Each number is 128 + 24 x the weight over its row's rms, rounded and kept within 0 to 255. Layers, rows and columns count from 0. Numbers have three digits each. The size before them is the row's rms in percent of the matrix's.

# down: layer 12 MLP down (transposed), 2304x576, rms 0.0125, rows 1752-1841, columns 288-359
# up: layer 12 MLP up, 2304x576, rms 0.0711, rows 1753-1842, columns 288-359
down1752 109:125103104135154143152111142115135114101081152136129153148131145101182101149086087095120133088128132115119182143141187133128143192128102095141120161092104137147110163138105079117163132125125122139089168115112118121146
up1753 096:093112147117173154112131092146112138133134160168083151100075127159174138079111127158145120089136107130096128150112125106123106121134155143100101146143095125133101129119172088192156126116124141169207130128104103121132
down1753 098:125150103101115138118138146129125109117116122157184121139137143111112110105157124123135117158131155123135111129135134138114159169111144071132125117101112132103084158112096149125122116099126180109132103146125169087109
up1754 105:155121134079128101163104134131155090136124101104138113155131147117117091168102140113095137091125142131102171134115103142094155152064113118094118096136113100135125126075143099142126107146155110120128110126148068126110
down1754 098:080142120097120095145126133154137142162096138126119100106160170176130147201144167169114091163105133113152085125128142098137145111164148125124124156093125113136128136122170164117104129120133134111160120099056108090157
up1755 106:068111171114156131129151145155129110147168138110127115088111122145146142111111109104121152106093131066140163145125116056102151109140094066113112123154160136129113080127193145123153107124114137130128159092162098190135
down1755 106:129098132116171153160163120143123132116108165137111147115151110058101134119134093155147156145124147142165082149160131155117088135126124140113098124134184143121108103158118111104159135152144124104129049136117103111125
up1756 096:139126164118143131118131135130097097149111129100148127144117115117075077137139137115135149135112138134157140074126134155121113128122138132147155107089072123100127109107135168146114090125148073100102164132131101095146
down1756 102:094133108137121086116153153168175176090145137118117153107159127123152102150124121127139118103105128178122094144135101109115136148118125111125155112151108104082167116151118118111184123143125118159120099155098134162118
up1757 092:167168091142140109122131128137132102128121132106120114114154131140125132123117137140163141134116138148147146118194102147120108111135125133128129161107102135112094110135200116091103116116149097133118131160078102166133
down1757 086:153112180159124141112135138173111156111144116138146109163129118107114114097095131135111145152140129119140132127117103096147125105147136143093114126110100117135130133122125098139094117128104115132108106150143156123124
up1758 099:144132121097143140167129118128136156137132133153130168119111126117103123144113099102136128110136123144109122125111124154153151138087129122107160116150136107107114155108110062125160161139144141096135114132154118119167
down1758 101:080155111134148143120148169117110133062112145121159176097118107078112170101117133086103064151093166101135132111130109146076118101099135095142107136106166092153143093133136143132092092121133142130116137085146093106136
up1759 078:151131170172152136146154188129138126137156152166149138080144148158102139109121165112149128145178137105167153111093144143122175126158157124152060124167080116092116072160101154157175142141132138107074085149142140140124
down1759 074:115142136159138142136151154136100128106134116116104147154157145172114146098141099128127119113121108135116136149102146150170150163085171134125120128110134145113117070116138097145135135132128121123116125161142102105093
up1760 105:084147166127148105095108097138148116115143169099155156117145114097121162131127119101096100097118122146152155135130104166122132085156159129141095131158128127117092166163098161130120151108126137147095142156104063162133
down1760 106:154115126092131129126125108152164140104117115128127118148213165108143106125148106144101137112145118091137100134175111144126138168146125153102133148134196132121170194130165173141105174150098156099140125165114167086132
up1761 092:122147125112168107113133139110122143145087111148125107116095122161143093154141154131133139148112139137140105128132145151127113113155132146130115141124099138156112147169090148165130109103148086098116126127108112122146
down1761 100:190106131136106127141142127164133117099162138127128129129141156135104111137094099097147119116141206142088083099080125112099128111087162122150162115118117121157158144115120124173139138138152093090146089109122091087135
up1762 104:120114134150112100140166127117124143135133144146136111158145117150087140129112122161129121126164098179136100110102140140117083162181135151145138182144127148130127112109143142133140143123145111123132108125079128123098
down1762 097:136136132112104163123124129123147131092156116104114145095149128075091136103102146149148070099089085137134118116129144132103126110138106136130165123141123157116098113166131110142093140125116114119124138119085126092157
up1763 098:123193148141126173141112151135117127130117175131146103108127093114132121145130086085173135147133104132110105082150157119140174126149105157115113139114122159123130144131128120108153101150118099118143119150142116117093
down1763 099:123141115118113143103121092152115136141098125134053163156143152143121149125131095061100113138118149153166166125055116121091161092134116113125142107103149127138110114172085103158122145139099132126111121105169114169134
up1764 104:116132094142106133109144163101128086128126144136142119147117122162101128171102141147082123132161080119138111153107180189129109127098132134115137106099100135133144113138072056113114109124097132096102152128161139123132
down1764 109:074175163097159145120113122142138147134128116139126108179095113108125117130130155114162092154103089098110132145118140160135104119186107124100112149117152166130132116136168128125147138112108137124145090109079139132133
up1765 103:156084150124146134150111146120150153118121121173176129127111142164060169131098137144134122108124125150126125145148106125109111147114162144189146171153124123123095122136136176127143146118111137110128142074166094119151
down1765 095:080132117145116082156103134127109122113094117132136124087129138086130123133148104102101100124113164134120096106185122117134114148156142140098146098118153176155098103084104088129143137152158115131131150134164131142107
up1766 102:108084163138116145116114142093125145129116135120148106108187090152167134149135121120111141132126114106102119136163122144159095116130146149127120138132117126169156138173126136117132054109116134155139149122166102072122
down1766 095:144151102137136119148135158129134143098170154131097171120148155119081157174144118086102164112082161115122099109116147115141129165119085181138120113162115114127131113149073130145128162103141154125121152155115136116154
up1767 096:169124134099131099168117118091103107177088125157093162107155090182087130142155115132145112105141087185111153106166130176170079120127180134124105152107111119150151155157179111103144131124137108109119113136143135166142
down1767 095:143182124158110126114118080139146117147127148124140107138123111078163151143146098139124150105125120097116103162124122103119096134133126139126147122090081138109143117144163179142132091155166134084126110146095122111090
up1768 120:122125132158109105169111106111128124125181133126149105132122149121182117104114145120058102104140131106124130140149138117110115117128144132115107108149118150138122081138158128164104076110114111160117115155110112109152
down1768 084:112109111108105146140141115145162133077099137129151132128124114120091168139093115169149109074102120179103143169096135128102146106125084133149115128114135129076122092115092122117139177131128144109136113138109135146128
up1769 108:145109130111151163099109145126104157113149126096163141099102109120151106112112107112143097159116156122142140077088135157187165127152111129154124159093148120123109141171107074131085138138121160125137110147144116140122
down1769 103:149156106123152130129110150146138132134135162163037117115100122132186109088148122156117174089153156112171144127146102129130144174084147124137131114130129147105124110112159142198108148106123117150112176098129140092097
up1770 114:103128121141108173118125117161118114111152096132102118161133158104140159099142102141118058129090146102110146128154147125143115113100138072115148115138095103126154136108166165140102108156121123116134123091159101139144
down1770 104:110113152107130102123109123166094134155110120132113132102110128113156113198117120151153139149135148115147113126144102076154099158090135135080151129134143135157134177142147120080117145152088126161099159161109116118140
up1771 091:142159103128091162137105110103096153157129123159144139135181082099080102145124100150139129108122119131152145101107117140097097131123136112102145172088097088135111109140165134119174181126114134137113098123124174133110
down1771 089:156084141118099099139125137102086145098113128120156163143161119129129124126133139113094140112097154135130145111127161106135141122141100098122122155135081120090113122174137105118170165098123116157103124123162157161100
up1772 105:117192143133087145161159136091149130144142148130104111115121133075124092085138183164125113112150134151116160104102121126119113122183104135145147145143133131107105119136136125118150149156158126134151115127135139146170
down1772 102:147110125151168098144158151141129136112137120121125132172129149116111107137099128077138112111140142148100113113115133148100168133113122117128118103136136143123145122141141156114106166154133109134130162143080150099114
up1773 104:118099098163093126133098124141093128126122144145100112139162101123132169122132100108110142153151143152150143126106130117107130127123076100098083090132133107145122128085130093136140145144117163114127142144163132127133
down1773 102:157110174103110085122129103150159111103155106089100131111104084128151114144130125139130097101201151129101090157123140125149143144107144096110131179148131079145152207115136121118107083139138146147139121126123135169153
up1774 106:126132095152119095125087095090115127116124147111099097131108162124135097120153148182106201109136172147115112121103111159112143134094168145121118128116090132120143107147117080112132101096123181120097151150106133097153
down1774 102:109096145107110160123119158149101130125142095110130077153144116170151142087114114161143107147116108112135102119158129122158108149166162171143134157161114110120154103080128118110131113116105144131123143119120088150135
up1775 093:099175129127115143097131163128168128097094150103156108124134135139093088144159091158190124128097136165122143168102132118127128084092141137119119143111121098136149121159085115131132145129125120111110114123094148140157
down1775 085:111111139147118117145101109146137074124128168106133128123126118108109105125113140142097119134145169095099123155132126134100118131129142151138153084147108114171141132136124092128141098102137134107150141106133114160076
up1776 104:145159103116091147126115141110108133111116143148131133134141171097134144140088115096141136094140137171100138129099133112140103123116148111116075137120132104121129128170143111161158141139140117118104107155143135105162
down1776 093:125104124114114137048174118099108106146112120131134123119086094166131134143169102111103137142150114140138102145118150142117127123102140125107120132141152138112142133147139178143120080136164183127126163118166112091156
up1777 105:145141092101143171128066147137124131113109157149160128101120100117156091123141116112157147111127134127155087129157137083133133103175135181121081127145114155175143112143141147079161138103137137137138153139110157139102
down1777 095:121135151098085149112084132154101147125132137123092137144155099146127134062105165160131117157133143111168142174146143146123095155097150102126134126126109150142176145139129137141187075133160125095149145127116091085122
up1778 098:103121131136147104105112136133144150100130109139129163109072129140093114160128119127099085096093153160175106158143156143117171154149147081152157125152163101172139132141094092134112132189120124151142087144146066150113
down1778 090:123135112159079105118125092131132118089136091119129111133170130114168145136145145114176153168150113100115099106150130148131125153128082131104129141098108146117108116102131162122144094108123117123108137130156162130134
up1779 112:164151107119082139148127159143160125129101166116139125155130150096124131151113143139101093127101162109147128150126141174139147130122136156198162120144087111129123146116134136142154121154134136138154141093119166103105
down1779 104:115085094092055160126119086152161158134130100131159135094171144121173092223151144187157103160126146131152138155099127182138164120107108107133096107126159144145116192164157102118112095123099069117157120069137110133179
up1780 105:156127143117104119102115162166103119151160102123179102129151123109103158126123138121182140107123129113084169121133123123143110127176121112103129125100134134143130101137123104152092144150151162143100152146164141100125
down1780 111:132129138130133188130115179144115131138116085145114111107155127176176138131137128143174146110095152113153119157081163111145109151149118112167152133103119136117118144129106118137113136099119143148146099168123153120114
up1781 086:142138155115116096154098134123130122141160159116145155133147114150165111126142116131097168124121111104147130121139148139164101128145122146102132133116131104150077129127098163074087083117140144175140103111161130131142
down1781 084:094108124164152114102131107105123114170145087175138148147180143143171129139072186079144077120145159139085074123067154187124069099138128122105168131117072131101198116126132112091128134122140132143102162117113131115158
up1782 092:107118112156154128142152117127133094106145127152083159096131123103097134170099133118124142094108088168149133174125132166168154117131146134102098150149131122148152100120128126106144102116107136072159103125100134134110
down1782 093:108107126140103158111163132113174214111116127132154118098120135144096112118152083153122133120154099159151159146105082105089146151128143094096144111124158158110147134137161158135155143144116126134109151168160114143181
up1783 103:111145160131135114109086123102155111146149114145132124150151140126111155077144145093140125138098171107122101137151134114112129131115141155095123129154093122149137123135127138136115139168122151107138147136128127131099
down1783 094:158110104138142149132117110071166131158166158128097164118165150125134200109114143092139136118110141139104148133117147137105169114107130124133106142148146146120121078171123091151119130108121177110123098128132152116121
up1784 116:168091131122133110109112113129089105102100109132165137111117099093114165156100116127119163119085170056117149167155169136088138142140155152146114096120092174120148120084095165072124133167142136134119112136131106094129
down1784 103:094132123085131105117121126111139125118125127090150154164128139130081143148148134121123151112098138126113096143117118141113131147158143182144112105136137127079090129134132130099167099146161133157167136135143101139117
up1785 091:129127126071132117132160128113087128123119122133130169143144138118182120172115140123163118152120161131133122147134120144121124142117166123128155099135128097123114171131135154116158158134115120166107082136129146152104
down1785 092:109171146134133114126130135124150119107184123107118110121137165117087108114107133110140098123124110097106094117109121134137155161124105110144123099150152076103149189151178131144090136126140118128140084118160123137132
up1786 103:140113113153205117133163160105136142128136097079141083158122098160116169143118127141099154136128115129127128136170110129122131161122129131125099094133151106096129149124108101103096120155148149121150135127126085061105
down1786 104:168089124146112152128147099112123121132071155143121116131153149134094121141154177094110169103111158155112148151162102109155116136135123091127141131146108097159128105108126068140153180106144103096149123146109130078141
up1787 099:118144106089121111103135096138119116156137144111122116116152126102147155172099117114167148133117115114080111147129127132126096101095120108169128132138097091071176092146095075173159091145169135113119136085167093105124
down1787 099:113158105070077118127131095121129133122131100109131171172062155129098132106134118146092121116101112144142141119163132119167168102165143121135131060053136119122150123129139147139120123132126126129144122123106091155102
up1788 110:143149104117125083098147125139143105085170146160145105117107120115123115130109123064159131132156143138120148135095075144090144122093164133107099097143112130134144193150162148158059171141141113113157145131117115127160
down1788 099:124157117128138109090126145135086086160115159120103113121108150139138147157086166115165167163128122150134134084132151105144151132136141063125090116135129141098140121116107118129089139141112083136102096157107140156103
up1789 116:114158121108140143139141100155152138141139176123115130105127142109140170106058117157135105129150143135135163136130130153113134125135150165085110132141151131108140091194107113156147101116124149110109159138098085171150
down1789 113:154150129149106117148164129124137087177146164133144098156096147138153122116139117122133120119142123182112120119147136133141086130157087074143139160115141114135118085101128147138105112119152138147082106112142151107091
up1790 092:110105118168092130128100123149093163074145105140150123140120132115164100114105146133157149117147159153091112129104111121177159168126102121114064104112153120132143122104101160098108097140100153139130138121153095116136
down1790 091:135128149163129112098151177178114115142099133128131143132107107164117086137106105121136160111100137132096126145147158154126160148120107099084098151130129124131167127175133116127170127119157158132110099126121103168108
up1791 105:111128097171126114107152165148084161150107106109094107127106098129108132116148102095137137125102103142141102133153111106125158110152152136102080139120128150160166150106125133134141096156144145120101127143151103164125
down1791 102:130130150122117143136161077131179124138171127174166132152148120186101113102121120164127125101135145118110138098132143133145134158121133124105098138121137131127069136082149169119085151109098109120126152133120164091105
up1792 118:112128089120104164133121157105146118147113177120095119111121102130155154166128087087136113161132150187144117137117153146149180132158095177157146132131164138116139151120107152133099133137104137065136128103095104091155
down1792 100:080147122169135101138122161140152100159102126140155173115134133139097129082159149147150170115176117204125136137095127098114123128148075150140148110075135169098107129113140135113132132140126110121089128105144132152120
up1793 091:130127141160123134106119108103098139098103130148143140128152156118114159102110155131110164122168123100130116124123113137125143137151157094131144129145167140127194143111113138131137103167099145174148152081122158108137
down1793 088:139135139080138120133120112156086094135121113105127136111161106128116105120138085174096146158121151191099127131151113121122114091112138093173142145146141155129141115129133118112111144130136135104131150110145085112144
up1794 100:082139121115133089122090135143133148182101142157167167113131126125123148125173125157099156117121149132117123178172122144103157097106152119102103130112146092151145169081131085143178171095173128137119111128148125095115
down1794 107:110110095151159126135171125121109126102126144129163116104171123124125100126138084159129104075121097089156160092110119158117130153116108160121137117118121088130124078167067127126115113079100156127154105109156168099153
up1795 100:134146166122135116112153126142089144101099116158137161120084107121119119118151151114105176137115169101112152086126147127146111106103157138149166123115115104123100145098107129117124119126134155121122158116136119147161
down1795 097:100120110112125161155065104121121135105157147141118076134103114100148134135105094124143145106127101187113177138111150112160152123104089134125152171116122139116083101114185153137134114165164124189161127115118089114151
up1796 103:123181130118130130104137124139067127163083151178136093103125098140109152172142138107098132101127110143125171153136131109121117141173141115132091121123156164104118163121116145114165156134090112120106130126113142133130
down1796 095:143153099137156170113126146104103154085101087168133126070119153155159096147129155130132151180146144064117126138143115154151126132123108122093154067132137130126120127116126076129133124120084101119128119132108116125136
up1797 096:151125127151129161145188140121094126137143145149119119058132065125110151120150107131109082122135119091099111148129131151152177089151111141107129115126087144130159139123128124157117095107068143131163131114137093139121
down1797 106:132092153134079140152116131132150139091139137160144115161150151115153129107117138143131140154157154131100114122170138149121153125154144148105117107088119136124176104130143108129145138157108135154091135088092157149134
up1798 098:132169129146172099147126128119095156117118147110093098130132105110156132100149148129108090126073133141108125124154132135079141141120161103150142132148149120124134084134119148095150170140121123157149140157066124137109
down1798 101:112116143104106105108140095160094115113147109123145106086139126156137095141142120125136151130139087104138114093153106132133092154081141147141142136123116117122114131116129144087114140156140099139103099095136136159098
up1799 106:123133123115131086124138147156138093140136080113087152153129158108106161162114143111110108103141153148144151105142118154120106148133150099154127137132124147126117131166124073150180112140112123094112123119098164140156
down1799 093:116127100103138154169140107127116126191130154136110130149141102144142153138089126138138081131138124118126133103104110107097099129151128127117146121099122122123093108153183125120107129131140100105159146119147128146107
up1800 095:102128142113159095128146173093121145125142144113139094099158160155131135120140099104108109119158109112157103103140104164157104112125160169157148116139115195132091074088146141123136149161135102119138184157078113094151
down1800 096:111144118156157142148129153149101130153122127175161137120163116124164133102138169135153171095175148123128118132127169138115089125136121089124178159148143147129139112163067101110109168122185113124167178156128167106110
up1801 092:119150120126125154139126144087168152107108124131105131116071136160115116130121132132115118161146090132121155133150121139082111148125158117082099104142116156097120129099133140117144146108134094130108133177124153126120
down1801 094:133165125080143133150153140121080112129171149131135181090125109145179128130127114142087161112128099138123126114136136136152104070152121109135130108141148141119158149123126133116160143152122124109143097152098147115127
up1802 094:143145098132154102182137136131136171133150175165138124163104143089147106090127099120153124109144136127113125114148122138084160142139105126134135166181143107141092114115134121089134177157090123095094126124146066100090
down1802 097:141128125101142169114153129133167167127108142119110149111114126110144086146140094125127178124101127145141130126113137099133136132107148123103118125135082107151135148085114160123135119146093122130142107095148167122143
up1803 103:083161130135116116183136095126162150131150127100077102130132120100129092122119126152145149123133145128142154156109078145139137131164107125133097134145124163131124141141161097108105139084146099127100128142111121159127
down1803 106:168139206150121125113144120136129115148144185105153126123106131134163119117163149102086135148123115127148137160108146092080109142142140129143158110156110108107120131139107101136127134149135104127114098059120126127118
up1804 107:145105140125117155158184129145171161106148167135138101106155163127123114156104139102146115127138088102091123109148102170135096137150093148157122115162079115142137146113145111137091145112135119141181148125175130144103
down1804 097:100143121177159120124105162118104112117124089137148115130123100132162147128161115099159131158150129143160117080143160114089128132118136132113118102072114116141128154159141151203095142111141102133090128118134117154110
up1805 107:086125111134156099139091099129129141157129162163122132146124134126146144164153116106142119139142132150126113169079126126131155118138104132101122097136156135134116130158118138137113119097105146092172099139142123100145
down1805 094:147098106123124142106134092111120136156099159104086145158109120163152093144103102120109091121122136143117155126174121153130132128120127122130121120148072117087104119158143132098142160153177164146133144118128105121102
up1806 100:125126153115111148141119139105109133143105126119167132100116094080087100130161200130129117130105088101118102119127115080123155113126174171142145133115139101159146147153153127102131135089110124146151147122159148143154
down1806 114:131095139133119106141137160141137128133149133156101099140112120114102100132124142120107098127104116149146144128115136127134141151142139102120154155146103139129119085183136124166147126164108163141165120080121126143137
up1807 102:136088137142112123179154111171129173128104109165151103098107080190104129151114149142109134174162142142133109131133111133086163133125109144155137167153079070120121132114157080155144148125121139142086096151103123123121
down1807 110:131121116087150111124123068146088134124105128115144122109148144101139143151133116106122143113114086142099157096109108116098136119098112116145131131088101094128155101148147112106092149111108111126150130138123138119101
up1808 089:155122056138115134085118107167124136150158118094140151125126126110181150098120098143106160144108123132119167155119081141157142151130140104131094154116102167110118119146149141075154110157093127101113108099126122088157
down1808 081:130163094115137111142129113141101094114121140112117074139172098103128144125095163086095124166129119135140142066132136091167152186132145109094123120113091124112126120172116159084112133114131136095104133183149096116105
up1809 088:133153139150126107135125130113137117114146122128124130078141148141091127110109111153125150097165111154100134117128141122144103075090141122173148100089164124112172144125156084080188104146168176136126157144147108145091
down1809 097:185097077137089137104125151135115116140107143161135143123069148121136097140113121106121140078119083128147170113143167140093105103116119138091102132148090123136080141116128175067126126134137096142084147122118126096158
up1810 098:107110063105119126111131144155175156146165067134094114121136148136087131125107097102169122110107144130134113117099137119126126140161178102152132122147134107172124159065104174145133128078159161114169166092118154159134
down1810 100:158106103151136114148145143066115134119091148152141155121161114144123130137127131153098131121166147187145081137144101144113065097115139124097110089137132114113117095061096091112143123141108149106141098118135147116115
up1811 112:134078149114135123164124149137097103127140108107122125117117126127165136101121137117142137182156110084141172133113136100157100120126115121134078155131090145122098118165089128101112152104139165152133155115127148129083
down1811 107:122170064167151106112156129172164106144073142097158112132146123143125130109102111144136130115106117127151112136147125134099094126116098155097157110112154148163123136126128136092133130125149146171136150106153126103114
up1812 102:120168117126168146109139119100104142094140091166123104141120067115139106154107121161147105125119127155132118111114144165128162144127097151128116099104112131120178117134127141171156080107180122107134131126141113154116
down1812 111:111116130088180147168120121160119141150094136166086107151137122114157142127142107156145106153137138121121130129118153113107164107150138187123127086140123155156105130101145155101137142149112102161131140091148145132157
up1813 100:177139133145129116152111124113174112149136141083162111144121092081111104148101138128120147091133118129146133136162086118101155146119117173138121154120127119137150142168130124124166130151106152136110100074165114181131
down1813 094:124139139129090162082140067100104125109151147143121118171120092146104179125132177108116123105181177113137141171111129180101120116129115100114148146100087147114101165133124144129126164110123124152131110135101149147151
up1814 100:128116149140129144140156121129134096122148148115162152110077132180102155107203116118117123147106110126129094115172133130120119109099188095123150123145138141097155116146125065135138133184144096142107129135141161165121
down1814 089:102148113168143163102135104143138114112110155174173132130153123113131118115118138138135145110094110177144113092119126120139134183134088141125106109111144134112120131137118147126178131157105143175129148125077078127129
up1815 098:138124134114088145135139136129132188096144133185147122123090127097122124117132147141105096122125136093155092152141118113106087127133140144171153120132123138108146144191098116122145171156152136160100133114153114091122
down1815 093:112135127095170071191129081074121127127135137134130127107126104107150160118101164134124093106141095117126116141150113152110144085147124164108111093145121132140108132133151099126140145099129122111091125117156097172136
up1816 090:081183155091118115153147148128109124147115144104105130083148106083138187128131119153103155099127155122143151105116152140107134102172097093125123140104110133107112186129133113155169127142109087120167115127145154157132
down1816 088:168145108118123114126121131140117150174167142135091132123133113164153105151131163151163121162153144109127132130119153148134152109147096135139110149147134113140163106132136176135143148109153145124125155167095125139128
up1817 107:169115144103120093122147138135105120148145115076175148129114098140137134075170089127157138134128088134147175076090122157160105143170124182164089093110098154137128119125142123137150165114113129149099134113122089099172
down1817 102:123102117142145096098123163160082120146114159154137092153129145089165115152134077130085098141101090131142184110118174124102097129089121113150141138116119138133153119117104136155107145103138119162133122119132155084132
up1818 091:128131135127122128120124107152133102127127106111117138056162129119108156167107125133121119126142135164156164176172133132121162088144123149105095110134077130149103147073107108133090121115192160146105110127135064146167
down1818 093:154088161123089147123100143171155177129108110142125140124089152115160127156126152139115104160123143118100110163133131068129148143159151083143138099163133122155124158191117131122116106149122106093121116158123124136182
up1819 097:142123103120097117142132132132121129154083102145132125076147136135092168143089121151119110153126135119132165135155172142114072114181173095127114126170150108129139119123112144118102153110074117186131157104180164135106
down1819 097:157112154125117129128117156169160050132118121129169147118133144137121115115120151097104074088138141175090148152122158114169131114099123158141153112131112144137114159125128129139119114116125103176136093124116115099132
up1820 100:134196123153116116113127146155152139149105139124125123145129092103141120118113117107137107089111141125118105126105107120130151138094140118123139111158134109125135119130169120142169162109099134127136178132166137120178
down1820 114:120095095097148132142141125149136114125153113134129132126115152116128130156152129154165164122110114143152159111153121112099091109113132117138152142133108125103226132144040122106097074158145123135141120134087108103131
up1821 101:157095114154159130077144075122128145111154149171122177104119148155126102108137151113160156101140135120135105097112146116111119131077161125181154059142079151093074093148094108099096116121171151174143103138133117148172
down1821 102:138107127121170108119140130148154110173118162156126160139180129149130161114155143143092113127095094092131136129084163102107144149165142133142118136118120135133101110158117107144132146163144136149148160150162107106119
up1822 108:137182125108103151127167117115104112145115146118105133120094098149115175130151139158102109115130102132146099104118097068150155161117114135097078130191095110104136154109131142109121113128160106088145134123132148163131
down1822 105:135093121128151171129147113154107108099131085127107112129140156136166136091140108121122102122141132081084124174140138129113163114124085159154175099126157158129161166124125133143102138155149140154140086154136099105121
up1823 121:126155135123122125157142096113116133105143135137139138127136069159122130130131119101107077106125117145115137119075128137121129124079141114128121113139134118118145085140136108139149155107133157104121115115125145135134
down1823 102:144123079148126119110182096093126092187096144170145098142083116132148097118153127121074109133126142149139156084154123162136117170133100131130142141118151123119120128143139114125100137121115137145138100165152142135113
up1824 092:140126120120124170138132127131117122123108176150145141109145130146069143101087141154124124074129120125139119146121141141131114140144139119101144112114134167093135109115143132122091129153153144124185121154109117113144
down1824 102:127111129132169101136108156098157127123141126114085145124125167107119118112148117103140104157129123125118179115122137121112119141125164088116115160126135105179138132139134085160120156146100149107101146139130122166120
up1825 100:116108181098096118089139110127148126151163097146132069116138186162145155110121159100139132116144138089112150148120110125101184120090130111147139110158128102109149108140138137138109117142045141146178111100081084092172
down1825 105:119097093121140145114114110153164156181177142120119143142095115113109160100140105132159169099162105163161128142108114153109150108130123116125109125121178151105110133175127142130103123125147088122126113149140147138130
up1826 083:131088090138100168070120094144126122146138156106169103178147146126101110059060154084130158160102141131156126144136158142138113146065127092097148131130139130163133111180114110145118184106107100111151145094132152137132
down1826 078:110153102123180102135115100111106144150163195102132149175157167092076135147112123096107123162133164152102140104162117143097129160108107133149128115152108131074117145109147126134180128087162114094129132117112128147160
up1827 089:177140121139161108097097118118119154153109071168125125100132111120148139104135157091092091111077166136142122127135116073129106158110129122139130132150138110153171120134146102185132123131133118139161121107137122072130
down1827 089:116181093113160120159117138150135118113115126132093109152132182124086153141177141097113138160112103125141084138133152157140072131149148107105162135146169136163121106139122134112143167122124188101155122083123146135116
up1828 108:116161120176175121106129145157104117128158115127099136133113147099148122122133126079143138125115150112112156130118096143131122128121128161089119110150123143124143133151134122101118134165107128113107110114133110110106
down1828 096:136114103156149155141107104140102149166138077167133129150108104117090108113143100129134171155147105131122114130148128086127147113109157138139131128095174161174159116096098148113120118131108160077107087141164091149140
up1829 101:172140116126146130139153135117111193178142132170148131136104119105149134151101109111115149118129106095131148146101132138139111130118128104115057120132156131104114149138150093146155148142108146098133141091090096132106
down1829 101:130133073110130142104078148128156155133096142139139124165076108128133097153108153060162138160107110130149128094140095183141150169156106128103146132155148124110132127108099172125098129100096124097130146153151130106164
up1830 108:135120088089119111192144158143165159156101120131143171083093090103149101111107106123072159133081122127119119120145092144101116136106146102129163144092126204154140139076135125084130126126113133148091116097098126118148
down1830 100:117145115124162127095128143070146124124179142088124097121162122156133120155142115128112099135115131135158119101102133091155149111105132176172106127136132116078118097145102071138140113112117168133125125154175134139128
up1831 098:155127121109136132149099108050131077109119087151089102127104131091166144142106147156151130151161162097110153152123145115135117112133133128111104133102189115126174113118120146129159101126101137110108119142153135140134
down1831 112:119129136114147098103150143129124132131061157143133152175137123131156142154146144116150133099144119148134087099091156145148145143119129113056110122089114135138121136140168151091072126113140138116142150110141124147077
up1832 086:161145132155126111133124160135081128115161106142133093113141149173117130112135135133137125156113150102126120084142080163142117132107129152125113146124156103126129113154140147176133160144119150129189118139153116133097
down1832 090:154120129116128113173113188134128086103149112077135118158106118085202142124153128131184081149118154133097154131135152125164092155096141121151098133076138098176119128152112139131125114112153100105105139115131140135139
up1833 093:089086164107151062100140143133170117167138094189155142109096126158089161146094122119124148157158145165142114118180168106122128151104152103123148111129148129136145126154125137118146183112134113084153146146142114177107
down1833 092:140135173149145140158103136170143164127127131135192155140170121098132110141151161164130119151116100121154115095120144150130097150144129112102117143123130162115108112158159142126158115120145152124125142147122114112143
up1834 091:112168109149077133123099120126134143125082163146104116078103128122125162068066099111109124108111156147116138136137129135066101146139148144146145106097105129134085146137154163156105139100120137129106092096170121146097
down1834 093:118103129120159104158174186145128101077154138111169117114117134082112101114126093140108100110107118129113158143118137119126157138117135141137135085145140154141122096097098115118168130119123079132116143161123095120115
up1835 102:130122128139114121125147138102162134149136158141146103119125105145139122138098144119165107127165125081132118166145115156095143105122130149136121141108160138124152179124108145131090116115154143130097116134126126145158
down1835 117:139115094133164140111133128141163100122132130100098165148156132148149135105136124122116171130128106151119117107136182091060110129126111118081135143136139101111109122126123106117136120108113137148096132109115115119140
up1836 113:126151116159139170154121121104147138085122120126130140130156091104116115151144116117110143092119096151150097135143150112172080122136161113104122111131153169197103121135136139133153116097153126143119112147131124122153
down1836 102:120106092143162072154151123143140109112124103106156140161143116177104138128114143111156085112078166158046125104115122110163165127113132137127147139130163126142123171133156128124095146143119108152146103120118143168095
up1837 101:119140109116136147124126107125124112115141169113145148080116109158098139143110108098104109115127096138154085110169121128184156156134114115107109116156119115154099153133115154144144123139169097148080113116158117158133
down1837 107:123128143142151108118117130132147145132184164148128128111165101126154110167119128155139086133110172162129106131138145118176140163111138138125165104082092132090116117165123146158141101121093058133106110160113116115101
up1838 102:088147099159142120143162141120100119086129156122123120084167107138174090150086099168125139119139129114130119094097151124130147094121095125142127095112122132160122111068111107133122195170099121101083151126144103140112
down1838 108:155120099133111117125169128139132119149096098146094126131109130124118143152160123105158111155155113125116106113149127105173136115093166146126089135156151130156115149139137105137129146129139151151073120095114125178135
up1839 100:144111138133148108133129112109098139097158118134116116145146150116104118095168125068122085127144105093146098103143158087130140138115111158120138077142104113145165128133160112126144159133084123132110148148137087161121
down1839 107:142152111137169129139075109149130143157134115165146135135142185143148090097136148140106097127146146111130156123163131112136129155130156167096095143111046126073096174139135144103140112185114115131111160127099087101108
up1840 103:135138107149143143112134055125107113087121132146133124110161139102112103099124134122161149087138187107136088061087141099128191127115125119160150119118117145129138079112140072111110161152115115150097128122150099138133
down1840 101:135141138144134129161168134148126147156142151078110140094137127126117131109122106155149148158086120133131103172153122127122092130136135103144164125113120090088091146134131129151145170180113105148112125158153095142152
up1841 095:169134123080124083090117121131119142198123103119143104138143161127140155141094143122142134130147122085110140156143175143090169097085153154115141103117121145129149112179119143117146088090138110140124135113121140130159
down1841 093:120097119143148120182117126156142113148078123082092088191174094137144130164113186128147091146124164149125130116114137123119124158134138130114126129081153132183121167105100122115135103104132130133161168102138129132128
up1842 093:124151185161129103097123153104109137108125116105130129159084132101128153120139122137145138192095125131122097148122130144094128119126144179137131185099107105129105108122113120073130126099105144158110139170115093143168